config = dict(
    intermediate_size=384,
    hidden_act='squared_relu',
    rope_fraction=0.5,
    bias='none',
    init='uniform',
    init_std_qkv=0.0943,
    lr_head=0.0105,
    max_seq_len=1024,
)
Each number is 128 + 32 x the weight over its row's rms, rounded and kept within 0 to 255. Layers, rows and columns count from 0. Numbers have three digits each. The size before them is the row's rms in percent of the matrix's.

# layer 8 MLP up, 384x64, rms 0.198, rows 99-304, columns 0-31
076:162062202104086116121096135104139182060146123095152135118207142134175149147141190136126142163114
110:123074105141117106100071131100118155124103117113080128164076116088157155142063185096188108084111
115:165054100161137080133098111138161134188094127122109101103141086136159151151119157128086103034099
109:146186132141244076085183129138094141161112103101134079117167151125171159129144163182150106139073
103:150137164171104125123104098152153154131113085066150083124124130083162155135150119027188125156089
111:136167137142172090085119118063112140116105107105089154145128072065096110162129163140201104094092
094:163150103145149088093167185143105133088154081114087174171179148159144121118102141127146176058119
122:143125148150111170139119110110101158148119096119156174113138000170140100135146123226140111115115
096:127137145161064119096158133137137149139109081128091154165088146110107105206170157120189103106088
084:076099125165132057134085078123147105099102097151160137183128153116167070167087113099111129180114
099:051118147146083105121106085173147121114130129161099115101104147121146148147101128093120192172088
108:094165108148175081190107161084147163148149103108149051155183113059095143151147113158157129093123
112:089109105118091128181118123109154157113117105134159112115114176187153117172085137138121110086175
103:084128146227090119145173098138151145107150086097129139124087109093149092198130116114126080080091
110:120164127165158057176178107152123115171147051128088137088184120137109164135132188181147137125118
096:125199163113126097046120146100175138148097126147134122103164128081114141167146154144177154077135
121:180215117148129129121169068122138159182104107173103139136115086109154138129162126131146175086098
084:133138083146115153119110076118155137153108090073094184173081096122187094178147124174046105165092
086:071092133161080107121142096084149153091105118134111151144088089127225131184138131132123116164117
121:193133112142157110123114129154160148121153099170120094073167155123108114204158127163143051140161
100:108189168171175114121091076120116140085163100098154134078186093145096129126146096130123117056072
093:155179169164168184131155144075131137171079086189115111111164120091130137105160111185138195111086
098:096131137151090112209180089118164120161156143091124143173113155175113161163120146065137151112151
088:201103122153165155154136099104153140133098146179073156181154167138128177113080145116080157147183
101:138127212129171087136101126137112142142129128170100187159139117063154138112083165153172103094151
115:087154115124123081115156175148132119136163094115070059187168113136143201111122155156149124119138
098:146177079161158160143145106133122179154143073112113177072106109144100160129091144160167120041094
098:168100200132150103195143136108144128163132074107096100180173097152125112122076141172096166080160
113:127097147140135116187112104185144139167101124118069162107182105123157182165119131104091129057103
100:092112085188179089134097207164137144116113147113089165160170141113131155138090113148164104111171
126:195205121115152104132149200100143155149127144090075153154151119147126121153164155142141079186117
096:129139145105174083156096144126135153135087074136056154088157146076124167099107126148156166047116
105:140134147142137154191125103174172127170141100124140160103096139195139101137123127120156109088140
085:152131117148179097156075140136183127137123146145074139114107129121163159097067174205104100160123
097:108138162111140072118174142072124143087120126129129074094085102154089089172069125133157164120081
102:102170151160161148157161082084084186151103130153154104084153135108105140155133177128158070070105
106:110132170146147188202183146142093118129131061109061126100151143125080103181129155139165122112123
102:128126125140181062132100154144096135183124147086086199199121060159123147135121165142119109169127
099:157118142155187091124111065155112129081131100082076129088130174085160169160122158128153127123090
114:056119134116106136155135110118119155147106113099129205109091147143150074156121148136130099086123
087:108093060166160086140127097143143114160147142114174123077097110084101153080116147157156101140176
104:133157165147101135123185133089108142118133088101089107145153108169148150144130159130098115095139
099:104142120200113124156104060118159143114117073050100126104138172154187164109173165119128085169132
103:044095140124160135158103150107112155131076076122161123157118148190193079153183117111164156109126
095:106092131151149137154149177081103113118145128125073151129153104038094135150109133127185129095089
102:193125184110110099126164083182114142160137072137115101133066163070183148109131153173139113127134
123:098140101151145098133082168134095134156100060090174113150087192078122132148163139118154100133101
082:107165111132159096136153147179147100101189127126080123116166140140107130112136131117116121102098
110:118091092158102175113081152100149133151105153092127147109136077123105117133074134186107087134107
118:145089137114147127107137178121119155131084110111095071178123092069105195173087146108192093137117
100:122122169129154152108090156119144124133146104085112127145168033092109149171126165145137025109087
096:130151121124209103159132126108128169126180101169102082121164173103138144143136130163157142113107
095:160072190080109073140073106080134169109128154149144135124139110071090152154081122090096142093089
111:152187199121129076126120168142104139207164084126083090136187144143126135137057119100145146144107
088:136096125119121142104121124158169140135076098121093088181128170107151168159120161124113150125108
099:072198176146193075142115123097124153076093112127098126110146109130148138137151150154129155075085
094:156130159135125162099101161104052137179119122106159172116130141154133095121067086114180117166146
102:151152226193061174194130095085110122172123073116139113110155151164107125164140139172157064080099
096:109150100134123089159169116114122184142160109063055079128156120151154143133078117099172139112142
116:143140117162142132155100096172121164130132073147162177128123153110152156145131105094130098140090
073:119141147144182174126113172091169163114126106111131156084098156122142145157107190081142162177085
113:111152114162094135090104133152147170144113076135170102165119068114118141143148103171171124119104
085:139127155117114108163060077113187127073118094155121098116129038113168170191093119167110121139086
093:108156127123137140168150141103116154190125134116160164213158144136131081172120101076161097091117
047:138156132137169129137125161134210167157073117119114094120177120054183161169116141111125113121130
102:146145146150138141110051099104101171179138091112116113132174043160095121147169126152153121120108
087:078150120160125156132123121210199124161121073113090171047148075170142172136107121166100132115120
119:079199171119088094123081068059141135116117074144091128166115069101121141151086152091170126140128
093:152135165120145148193139177105108128142072125175109091117093126089181160127106116099144122095106
096:092104122129118095135112133135161126072093120127127198172127095132208106147110141095100127181141
098:110147136111084144096160076105143119165080093091097149160132053028147130107155162116132099094084
104:137172131159199113128099138052173148120136144130120129133204122132120178106146122124102099215114
097:157125197152146127086147114155113163201110091118126093138139125107112114153117163187150079008148
090:103153050205086128200113145090144117171131113129132114065101081164122108129140120157085118113104
109:085130133078131139122075153133082131209092109135084128165110083109143137160076193136154125110099
085:223119092133163131142126148061133122108124146129078153099146111120165177114060144129142147143084
111:116120126154135039139144072120081147130122117077155157175124119087117082117128153141149083072152
094:148117146151141175109057098116135146128153100059102114145146151132129098129185181137120115181098
121:093081169134184173156146135211165141093181094092120124169180130089157120165095119176155092130130
112:091086144150163121111112111150132134089100127084094094096118108129118124127132134134143177215104
084:134143142142175089101136053072157117124148139145087142218144126160121156110093147146155132149132
083:151150150124126148149104105152149171167081128148089094202167153135126135144127137103158104089031
090:166138136157144131158117096116124144145109093082142105142116134184136092151063165079162108144066
083:144154146137145200153083116103136139141134106105130058186138099147084134140150071130198132115127
119:094124095145114083139213121062092158111123103197109112142162128097118082147135144105144157141151
115:219165117127050100139112114159148159126119073159144068181104155099119097129162121104135130096126
088:164114194145150139116202086051101127129150128133097110144146099122102099175147184128138098150049
102:144114130129141110140089045122131160118127119157168113060124145116152138112117134182165162158135
081:109117133153062120163109120120136079156076123101111147113106102100145109178163170081117059171145
104:165188216127150112104083128160117147115082064147124131192098108080137129147141163156129109108141
078:146128104160217164138138135178171101147082138138124196114159100152163170107134169165098161159106
101:115127093165149087144063080175112136139141112136093052134104056113103116127121159172087118088115
127:192117140136106131184076143174127159113084123118145084151094086110154177134122100094171136106146
115:091119059152125165139081108115176136081107125128112074103139080100149161162192171083114130119092
093:133139163128169129128118121118146141144112088131175099160143092082078172158073139124194108089101
103:199136158161091124156169098135125161095097095056131137126203091102110168160119163174134119117092
113:132135082125034119166094136148168145219095083110121170111116113069161153152154141086099127135137
106:081123095119126067179176080153138109119133088109132152202186170155142127149131141096160118088107
095:078140116115167098108091103144117162184157141149109150038179114134110104117088149102124112137135
110:189172101179176136156081102159147148137082131080142151094097104129115125145186130145173085125108
092:100160119154148111114127120157169151187122108052113112126178097173139155166166136151105122097069
114:179106037159063084178134135098120135125131109145115092170123077171070114115108139128105119112119
117:126085102120130153108133160126163161152105081116104165111099123129160158187121125114153169064071
109:100177080150113142140140134128120126175142137106134184128106138114099109171094092077180108173142
105:138149114140139111104138088133141141085126097152160168106080145146134175104110157134132123129103
090:102072168145190115140103138107104120203108119064139144126161161132161138192178097073155096134086
088:234193138139115116103091087100076135143126134137095138163102124098153136161127133150116101152138
112:090168095166190047119183139111181150066115088112118093118192112161156124161121154082114201119165
123:114060134163140117161124140099087154201091089164091087192142153131115099123194135121153072118147
113:079144126120070102161120154120096126134036127122101196127109109117146089147125160111153114077087
123:169131107154131086148119170208092153155118126093136138230107227098114118135129143170147082120125
113:060169097095074107114170117155162150091093079099159147120154156118163169139131136125121072152082
098:101161142179068100156144141102091146151155131144170110119117126130143113200138100144151138086053
092:134133089115155134179074055108123132161088125104139082162089125111136155103109129129173148151196
089:120150142182140130139069090118160150126134097081167129172107104147125140140095117151167079088153
101:188174129128044122153143133179144130088149090147102118101140129134145180156115159164121148090140
120:076115140123186090102197067113164159138164102103125092172133122121156154182067186115109161129152
095:130101140151170123109121158133149137124120136182089136181116112108135162142141161117164147123038
090:131108143146141110108119081154160131164125088067097106107115184152163129191172137082127175192110
106:146153135149220148079139126100128154084057134113147138173106122132117094176165166069159116187128
088:165138093164144131122115150056121106130136131126110162150116164075119131126103126167130175155103
093:123143139179126155145089136099137137148093089071095178131119141150159109160169128099142141143084
107:144146200148130148167119132079092169172122037082133141150210084118107186139147116064144142083110
103:211164063151134127179100157184115124118138110103150138127195137119152142150153135118129218105160
114:152144167169125091119187086193154149168126077094124084113160099146154181089048159156156113121101
089:118118088147102103143142137093149140131066108205115170078110155109129114104103136165149075131146
119:130206131111167088148085096040166166174090156130126124106105165051090124164156147126171132137132
099:165151127143149114126112108111119124119103124074176135128142109137166153131118184161108071054165
120:145134152164092118151140145166112155172079072150152116148115134082110148150083137137154139138133
076:119151135139130111089089174058107144157118112203145115130135134098108149168110164126150123097123
098:167140086148144129143093050089127144165110119135114158187102118124165091103098143194058131171120
087:105135114102108118126134183133147187145142113114194103081182136161101092176141116121164169105162
083:143143126114121130124109118152156153094120034123129105162130130096161065156101092091162106083138
102:109092117173092086144145115137220154160146102083118091087115150142124186164145067181121128103085
099:124130058149148095132139142133139168143142156102077067134119089168106161137098119182135127052087
092:131227125168129131133150149090143145105119147106170166142135072155115195127145156045120150127076
098:179162105135119168179101139111199151164102109113113162139108169130123120115148090127088151153088
087:151068144140130099103111114131102164087073089070128124116134152162190104186150074130159147056116
107:128106162154156080149060098072166113134108103178117126081152072074136145135079145223109126108111
097:132165078173171085167154168142138150162157147116074120122153087139119124127107150146107091136165
119:163181155157065095126136115134117134137088095075159122077082134107159139171139122063148152119128
099:141109128197134150131162134143100129204155153158153135127089147050159133149076140167136113136127
101:165198186155162119117062174067113134115115103080133118133139143117071104116149136178180069133119
112:164131063155130161173187143118137139163169103121126179132121106116142087133136126162116112154095
097:194111054127140143135128143149135149212135128108096207135159119152147187109133135092102175186142
100:116159135138183165179091168131116163114110158195148123142099175148118160129100140142160143061123
111:100182107147111162149158115174115144149115099100079142186166110126103159152106121158153155108128
093:099166190167174122108085160116104173100146136105140128113050098171203110166105152111184160162103
104:099116126151107111154066161100068134197137082111077165158112125095121202139102143086198110116058
094:175113059109154144112165071150143164139140123150053145117115093162158129121139128089163120157130
086:147104194131159090176078186103177123167146155141164138178203113118116117156130149193110155105094
110:091157140130084139102178110122180134126090060081053102125185177114149153134067122050144130114056
098:150070091164070104184193108147135126129129141103154065112134143094127108109171149159108078165131
102:153139162173205096176180085145097136156149132137168134150128130126124080119129088115165123171105
104:090103088095156118150106150100167137099117092107139103123138138150076097134132117130156105078134
048:159131075146168103144106096109115162149101125129069116149130147079161129172113142107130156146070
097:133063124098144101156151103116120134089083115070150158100116125166136111207176150124139085090113
105:129127153155179079078084101052102159115109132151059159157151150074153105129087136123223123117124
099:052119207161065095148129138123157139140159073157129107136142098143110092157142104152121111104108
112:042067156150147089109104144166135148108098113096100108123205091157135157172094129112152076149129
090:131106071144119109142104082103152132180076177078177133089134133131160145141089143158183156190152
099:097141140143137179170078131088068147151085101104111127120145129110111214162152132086165110174125
104:182186160118107066173064080130152156119119098089165137099088108062132165124132187116125130113126
089:119146157138154129144087146118126156160091102117010186103146145117181093167114133150179159072112
102:079104098142202112150123108102135152114141126157126142149145146116179128121068156129100099255100
081:097149143122089165148095143087130128145107132099087172092094114115141160088223140126080129201145
108:127124137137062101104135077138120171161136078111158119099133162158189058135062101091092104142162
090:132124096155124042142151101120119184174133125077100130129219111072104163148129116159136139082102
045:170110116185143077144105130145152144125117108122075122116115140138146182166145197127150097165065
105:098099098147147149128152146138161135114099079126141129157096139084127143162135079182150142079076
126:141147150175117128132148136119143157153197103101104048193111201173136159138107114054130112130164
119:142202117135150101134110068121169148201127094073110081145135016129121111109084157145160145098137
086:159144081150164114165090127125153124192120116143136152097142120064136184116143161138092144179077
068:144139110102150089144080090091136096162114146112100155102097145082153202097144166159094158087086
107:125092157154092158154112120125117153148106076142083102148162159062133153158191127135150117159105
090:092128112097152135109166137050147143119100097106087142081122089167162103195122103143104151105111
096:157129162120130157144131134092141150078094074067129132186129158131166124138201159099172017178123
111:127125083116115118119207100107123162139115078098098091089034071110151169136151136119113155155109
081:128078136097177059187150146093129141084131125142069130112146159137125110161038137149129147122122
101:142157180123153113107083104105126138174073129092139140166122045181071144128063132144149128085158
100:156147169119146123185160154121117132134115115106111161117146108121087148138178177100162139070171
091:135127095142128086126136138119083117133157088068104123121104196169089091125202138123123139059102
106:096117161153102129148166092141089131139104087106121140087129170090145106141195161122105119085102
101:130142104097131004143080118144129116142141131119145125122102099132174110150146132092133070129091
109:136129123128096094085102093146143139165121106117120182151129157178155098135113110051083131164154
092:175091094130155114131128171102144107107088124172069128109150164069104068150078177147165110035137
083:140138147144137181080145134118157160108105122120060144150168142192167084157067125067111121103070
096:148151142134121072148186134098172129177144104165152106179181062081109130136107172177129147111090
110:136155130188123093121177157085129147147147128160133127192093178160142119162149131079198116097143
091:163152081122133112191089097177123135115152105130159142105112125148119133148133124112104098206081
106:096159102137186121120162148094111162087166121127069107157167127121132200156108100132169096118118
078:135171144164165164173070095131133119143119115124136088169145128104136104170181123121152123087036
080:150136130161170196116149119116149146139082144160154114112160180091167101090117106161106051182142
120:197113111164090180171130107128085158186103119124125096198166178114144145122103150067133103095123
107:134079143141139127091154166059088165083131151125132107196107118080106084152154131095135097093139
095:127056075161138093110171112120122157136102097199125061146196130162120090138138139116198154099114
097:120192126120204084080145098129171143149104126112134157096142191149165141148079098122119116151108
095:067121140155133163171143135172107158143115108108092095146095187140159144193128108136158062080124
119:121132093123086124195133116163164157117122137141096177106110061152070116131118157198095080105099
084:200178068126147151149066148150129104175152099109074124207106147128125126101149160131102137151179
109:168168116108148119169113144164151146133133167097075115146161096134092147148064120076140146098135
099:156152109142175095102141157109145141134143152141157104139136127100130170125051142108132124169166
096:133087126157106164188114127098141148130141149095158119150114174149174153122142079134164088084100
048:118136115183098079129137125056186166170091111075130115155157115119164140168158154138147116147104
109:159130122147145087118167115160175137131135107175103136168104129165101129146058113135129144038138
096:168161100134052149114130107104078137116117115104139131132156105093143150117083093118097163088099
# layer 8 MLP down (transposed), 384x64, rms 0.166, rows 99-303, columns 0-31
084:147100142078132145109167141129133091118203190211111166134107126126114118140165117097085131125113
111:171058128151148070111112130094102127138132113082060127150141092114109137165107227092127149153203
117:121080131151099079101161093150106057086151089077118090086105156148147086156186093162128220135137
107:086156151128171112090118085107069130190117163126145075079157100066153161172167091136125121115112
106:127168157176064101111171144141157131136134129081126142114103122092144125145109147107109128125117
106:125102112159094121062089094124113154152136175177191090152032109124124077139141130139158110101158
093:095144159140123128182073145173126074067096185171178047092172119153131076117101107074107180120175
099:109137120138104145219112158134108148114087092079148123098173134123106075184117107174104117118121
101:095130133166088109149143095119127139092068167137141138142163144101119078122094100120163164129123
084:109135107148077114090114118145134071111100139105167097120094149129159150125139084203132183143213
100:148159126144161176071123137133091083147095131108133142048110097203147046112120144125130142072120
107:119163135130103195113095130127157057128155170145153116111118085098113104101150093154113100065132
111:089182093146146099092130144114084134114119098146108116126150154147069154097126093207111036105148
102:121099142150016137111137085136147104136151205177150155111117164174135139110100086082139106103117
116:106124131163122116144146109133102201152135123106099142123197131062096151177089092060164102104121
099:145121148100135124096093137172161090147155086067105123126188098080121148179125155139139142101121
111:153171127120114101190193143159125210137150153120105129130174113138164152103136180106191138106134
090:088111105102154148149118136134088092161108167055110090183166118098120159153140104099123093124147
105:147158176139158150176124108175057108132071143136155160131078142098114104097157183166139174141172
116:131134150099105147133164142142104114091130131164115103184220149119130175152109157117082061174172
105:121167149156170191145144120146150128090151134103124153140106137115092189104131112165119116135129
090:142179125174130141121097127151054051144130136177158131087202139114171176150137120135124165137133
106:129172139117117115164135140111103017154160163102109097143189156063101119123164149149144165186134
096:100113105112112119095136173169090097082114149128177122130127164110151103105140124137141130127161
104:105125152165113127116145075134182099103140158173140098093092134153111107101191120104094169120178
107:134124146117070157137106075139100159155068102107134153099097092123129080127124151112151052171098
094:138118037122130156142129120098125098079097080067105127175137199064182107123133108152104158169127
102:118113152206193133166159161081137140146117123115168147124108095150169141111091099154165157118143
114:146183107083132137190156166160108115104121182117083095131193127121108112161146098111122097103167
100:120129145165104171134133142182184185151103081122114196120183135101074168144078122132164119100122
122:121083085142166135061129142145132075139165151094139138105128197092135078089133066135094110109169
095:136144127083137114173137178139068068168070098135077117130160125090154150136115082153182181088165
099:140109116193147123146148088052057129122168187147106114213143138137133131068114091105128121137117
099:114114080108155142095121075139111041150168118161110158126165160132116130151161090083123141152118
096:104161112097113123166151079110130133139104137158128122092069097124149116179088113181102082133164
103:194159097148130160097096124117134118045161120096156107099067135142106079143140113164092146115102
112:139127124185152171115096124113103132185213114135108086181124136105111133101157132104120103093142
094:178135112162099084149085121133128161171104122167121155194103036168136097089193113135142112175120
098:135176149160169153158083128144121140144138107137131156163136062083109139153080076171119199127147
111:094188136117110136169134112085089122118113100108136106183130079075141086109129158099131134171144
088:182117114105164144138175141096117119077124152085184138129090181163140108145152077114109151101158
108:133136174116133193154122123128137148115149177120098134135166100117140166146120096140110094139150
100:097154202160083102054123142170156135105135110116165176044098134143124138116119114129142095120133
096:129130122147111141132138177056075157163119107149144104146175126150093157133163139150160205091162
099:129075132164105116075164113136140092189142130185110140119107142093068167126063091118129126141112
094:132114113076147083082174139152133127101107117116143141086109144144028142143164114143097090152100
123:105123055109143130120069086126120160208139123129144127150158143108082136133098128123144095104079
079:141117133090120114186153168074056105098068118092143145100117155152111149119169127114131151122141
106:138119131120117139124147142173038163102147109102171147124107044131108135155145161145101136187097
121:120206115068120155115098191176061137081124114172141095134159141130104136127108149147064122099125
099:166116124094064081089135130135120125159100115081172110136116160122068127140118097122158077183104
094:131111122111131122169151131162145167116195150133102081118156097083149103142150118128147141092152
086:196092144154116088112075160155140141108117170121115200133072104152144131132154096089111128156132
111:057114152127102168086133086124138121216158116091114093146180095153088169141147130144102123210122
093:150079111097070119114160126144059152171128110106124146114147167141085135096166139098122096104129
106:096175130094167120126108160116104207104114113099131111150100189153120083146107097150150135064111
097:158063108141119125157118047099113088144173127179162078100153142142177110133208149145112132093130
101:113155158186077170103087136134177132122144149169111153096140123205172201139115119185110148166156
099:183108052119111141127102131089166082088194131132088087196136131127181132105151162123142128150103
121:138133119179102096117192172150097215136131137202101150126114139095119137153063125111131105126140
078:106038085137187181128140149141121113151168144110139062142123086073140150115123120116171135102104
112:156128162099130100121093154088109157095177165175136176079123111138161129083157118059121154129113
092:145086137107130174099145130118181132152124170095160139097133147177135122119090169114127111102135
101:153166163104160159137145159156158111147169180118086121184218060088120119085146163106096135130171
029:119163077173097156106169194101154145143148153094155161130120177159164163134184118114119081179113
093:100175107178103157129095135115116170192159158175153109171106095127121159156162091119139116143138
102:089162143121137138151120096155093086029156145113145130077110101187169099150106103150118124130128
103:106176106120080141133129119081159137101114128154075085083112146147157191130121105114139193186140
097:147132148096134148096099138151121171044128116131102152087153091152100115126083090141175118185139
090:150130105142118120098103103195128154102037127114170110078119129114137123108135136172159109103189
100:133186058117151128086098115151111099111113073175102101130121097088106132138152108184136084137086
098:137188180166141180125137135085165078134193144173149093123120157161127122162134098124105104094100
103:144123128183059155107145141171088188162132178162183140127082139130112061156139155136137127085136
093:150128133096144135121083133126132140183108108167105125146079100099129191112140149138140089133148
113:082177127077175149142127122151076071134096129120129119183095105161130158147129089168149141122062
099:121194130122120154180104116148091042086150092136132135139173107074166139154167137108131107097103
105:091135137132137149134142131126096072127138170148182165171119142092149115139131112110088112196131
102:132079155163157143168078154155158189154203151120114112200162056153120147153110138111137093139083
116:168156167126163097100097109074071081134155168158208164152163098120142167102142129160103109139168
107:153141133191117151083154114185074158112141118078140112084101154150083147185099111139132152108126
087:096120093126141113152074199138089174099128140099155216137130092168098146094118138140096155153144
084:151123156090113152134229113136135134114086132139163161135140089125105196123142129105143169090114
094:170077111105138165121107109126116040111162158151151130157135093167148153068131131208100200104136
081:100148086110125150110105054184163011130145146110122139075140172114162119116115096119077141206185
115:128123184182128146153121095087149127074168095086116118107147186085083100082143159083149178169148
103:184178110164130127151116135188141163134166082206104062150184168112106091156139118092111097100110
091:120146063134143153165193136168121095072197164098152156129139105122073062071132151133115088111126
102:121133136131105162088160175156072172080162103204155164129150175146114105158180099110089135084125
089:099157134095105083151125144199132099140116156132117171075126156105115147132116176152069092151165
103:157102121097155137029121150159174171116144124111117121140092094089089133162146141126111113136083
084:133143100113121116122152146112087138144107165180133051140125150138102079112150113113113112155175
100:115117169137080099145196140138136086134152160172088141124125176145163140088131097141148143125132
117:115112153130139126158116072137163141115127124093140133139100151121143132185101112089152174140128
118:136097206133145165149130151171104116079120125184163119106125153175145105177153198161130104104093
095:124127107108130136123073117130122133088146134019156128093121123149070094146068098168114088147126
105:133064133119097195142128167148087168187116120174094111108139142105079100140156120151153148087105
109:153152144110120131166151141123223114155180157159141135101105120135110166096105166104116150157180
106:120115109067140110102141124096055109144120138170112140170091100060112055103078098117131098159083
090:170169111091097127101215105098118099135132079174132101142104108131176127137142115084148137066142
111:137057154111171083089140135127121157144143124109115149146148045111119138174171101146117159067150
094:143139065119120090127061100098088126134152177151144110089129154177138138095130107182149107165108
111:139128139175102145136106119157140204119158147194162116158096090168103159120153165116118144124086
124:129119124132158088150138136126137129143140070084141190088174117130103107124122056147132160179139
111:145099088176120132107122122142142171083146148165155186058190113139145097126153143076104105117158
105:111159148112128140146159143120138110155146098125143118085078130167047142123151116115116134158148
090:153133117108140162120100145112147104186147097149146122110094103092104072195089107087112104127039
089:149187164178148142180131149078136061132115137134135078161122100140103179111167092113109105094142
111:130113077181126088130085108129122057067149135112148083082103135157123059147099136128165133167171
117:090180158118145129123126106064121131106131129121138128166085123083143067180136135105106126162107
108:200131116088146131084138159119083164126126130130136150181150121092179195106112135119119098064093
101:130124142173081110080114137186109120133136136157150113210127189109139114107131113130113085106119
137:100172105097095092151129181118096143179067073101111097142130128105112114108091128115190128174126
104:131035134168141145178153108133174122113075130092154145155135112157114151072128100153141126107102
097:119096088103151099163153134156102145205211101123111101171144155098125153144160113112129110090174
088:158146178181145076132112163133116094157128157208127167084087118192137177092117154117112103090098
102:139079182047084125124078116110118050143113162070128123127126133100110126137090164087135240138141
127:060150117079166127116141159099111165138132129098120112141107100048127210096173137112116171150091
095:115108092147125090104123093109192198145171099130158163100115129134140137177076144153168101139104
102:107094117113092138041137122135161102154142173126100158123107134166184162127053144125109168159146
107:149118129084122167084132125112140239090134122094122150141105179214051160117171094094160182143108
099:066102092124154106148105115110129163121141126154107106184123082089094184125118182144129130108132
089:134083083128107139111093115170113089104158141174120123190081091150115212104126096123141160126130
110:107183186152120115180133088123051138127117155138112161093119082114103142121134109116122128161141
095:141124173106143135192106157160125085108154104132177059141194095112099137186166106133144178140185
105:139168096097106143149164138085182155123114156136081094150131140133122134137158098176150132120142
086:096133175159110198147092119100146160145111182119152110145143124108158131148169141127165060118136
116:165104144074151154104123121188117105116144133141126154171094137139109047119085110086135134155114
100:124147116171179150049111138163090120131127148196094143135187086173144156134174074097156142144179
119:170122075107169148151149172153145186140100139119115087137084139119140122096103104156123197144162
079:108118117111109172145103140201116168156108115088133151154146090181117110127060154107105094067120
097:160117148174123157188133129130159151121123167121153079129119108127083095141156097131086095140158
092:101158156102065124168155125113129086209140175123142109152144103133108072119133118184096167108106
088:103112109099148050123122138191092141146180119144112139083135168144192169044099115151102168166152
104:091098152196099168117104103111087101051134116130105131093112201121134171165165123177138120125094
096:126157090089147116136140161074129118117169135075131123132161165122108133095132211125103147199121
088:148095110133134132142092114117142114098139144160134144072186115162114128102146159131157132129138
102:133124117191113144087185188118197131119163149140123194086098140107085139132145155109099096144167
098:117153127119102127108131098167103114184101175113099191193088185152125125075126103175110118146198
106:091154162147110150146053162143127125121129077110141160141096177136070176131153091114175142138113
104:146137162148121076117108210132091153140108178126118155119128094109103144125111128131182123160135
125:093078100150181119148182173139155126062064168181138131126152087116176091104138153119150093113114
089:106180168137096131106153150105107146144160112097173149125159144120176170161162081083124076141154
100:143094081132077087104073130186152101117098079048137137107148095106106134152160110158116133143166
106:061105087147171153120094143140105053089194146120092146090102091098123102082125143117131135117158
093:152160140164168069121118170132161149099111126121115092150136079142130118130118096143203120111180
088:070157109162170157097126167141140172160121118190123127149097099191107141205094125128127157076146
095:115182088125144147135174121104114127119178128100113137089183154063184150109140159144167149128142
103:079067110097160135123140170145119098143147126082139116134137084063117129181148140087151181082116
104:149141116180136140183121149158184117109124154089118178125110071140113068119108092092172123128090
097:129141160083077102108129074111128146165132093148092108087114173137145094092105109135103060100170
082:096110129157140116087083161130059057189111075072133094138094109103180091124102123126142120175126
114:123111111107184098109112112181101130157128178112199154177107170182143098125155102087164135120103
091:100116186074134157081144158157131079172156102142136139115140140177142218105132155150143177142138
106:159141138124155119122136162150125018144149103137131101097132171107113142142154142112077166134171
106:108053114065153109121130087110148158125122149110119089155207137153104143081079148122093075087139
041:141115163131092163151102089157122095147116180132095125146115174164086181111119116130201091137115
097:092159118110164168182161140158120110117092133062202085160154143139119168078165120123127109094132
114:142115191115110143135132096126121142147155137189129108156076114143108074126110139109131157103148
102:106148214127147134111118069151161071123106144154128173105172173155127160152128073110138097105127
098:138108155125094136123120120132127124132080143162182151171190065138132130121115064082082134080161
090:107123139095147149159128127134095071154189148114169133076172140097152157103169108092166130165155
098:140047142165089138175171163130132157130170161122090163093139107124134209184136121085131123126139
097:132163092125109116086139071138138121128123117104222118149100135099094078114146120096154202121209
087:163131135106136113111080185109090066069146108198171106163135125134128130121153178152082122133121
110:159127147119145167101193104119103066121068149148172103158092163128105125109105111145104074104151
081:061103082133112092149135153122096100175136115147166124122106133131074202127130131160152150146136
102:136178123124113141087162153161076134156156098203155124132121110083183115107111113138174036116177
093:147115096126134129186155144124144177099163123112108071159160127101175108084154118172115158073170
031:104112080144140122127150174076187187120160130166095108078171138085152121120114152141140138144061
114:161053145121154144123079137110045149089148173092144135125128140153202128162116069078121131138105
111:127099150116130191103053075154128076189154080138119090138139077146122104134128108150094095140154
115:195096131096112138102087124155089186170119147105113143046138121117153162170116134102154112147173
096:141171152151136067118110118124105143150150157140188076043109157127123098136177127111136085122109
077:087151150145128151126162157168077144104161089165172087135102133130117061158128126072126125206129
108:113089160172096134207113121171157154209106109141150102164165130104111128158175153146126135138189
094:119153045162162135082121157118149091114172120178152094162122110174097196129122150125157138135125
089:147080172115156132105112132126172175156128124185105124189094121158121166141159140161145047103115
115:131162094107126123143100116106081173108132098085146078163094118112172141136075066103127126160074
084:122156126124167128126124135164078100130131118118126108115041145238108129071156116132108143145104
100:087106158097081115130143155080150178151110099121176154130156162228146127094094144138161069085169
099:128083113149073096140143103149127051116191152122167144093181174121112120155146164120144180173129
094:128094107096182139128139181127137081134140089056136152130140153151136132131158124175130160093138
110:170161158128128148116129097164176109109085166104145123087136131098129234178131102129071114158125
105:147158101145158150119060139089056186112142155084145124142168087096116120127127132096124080078097
104:068186131128106077085149128121133140131104117177182127148133107098173152133092109104157106114132
096:124163106191116157105122080119150157167132128175183098100094206094099094095178083111103061105121
083:177172141166099109153147123194098124120129146174158151078161110082109155068151110139177116130148
093:116157120104094097139147164059101163158097105106110078196192112161143133066112160145162136153123
115:092135131123122131157126103175114110165090100107073154074105111178148088131046093129150128166139
093:068137147099114134086105120153084166095124152122107149127091140119122159164053066113143134093083
117:146137126098145147193124179149084133192161150082144114135141114081096157088112145130103148150155
075:136080132133111100149181106161101100129128162121072131110156107088147184076103132169120170164160
083:122154162096082082088166098143147168079134132164137137101095189175214100110125157146099114131156
110:202083148122131107103150147091128129086144198102130178121128189068057150124096119144084181112111
108:085161156177106089050137110080087100153159125127157097133121140101086141049142159145083174128169
102:149123151175091166149102098130127191071108145138117134145121093159124050091173147085089147083053
089:160125186160094097175194112169135104179122093156118131149121110170123152082125113100146144122097
093:148160129121166117111162142117097146153168157157123120180129131113197137147116144166143109055140
112:199144096136170124118174128115099104132125138107128099156092124173129093130155157149124135169086
087:123057121157118146096157126119154065165161208170165130136122126165123139108076124109145100165201
105:103080059113136101181147121148133085162099138148134167137128113146117114074180148071128102117204
092:141140146116085123167114154112186122108106093119132194164188132104163111138170158089105097104168
096:100087141113130172120131155137132108155184179110152111119130119170153171081126065134123084143139
032:152173082103174179157124133153126103103167140097129130105101122084096144073165173129127109128108
106:120154164096104160127141128140103134134086150103110131111148099167159132125138118100137117152162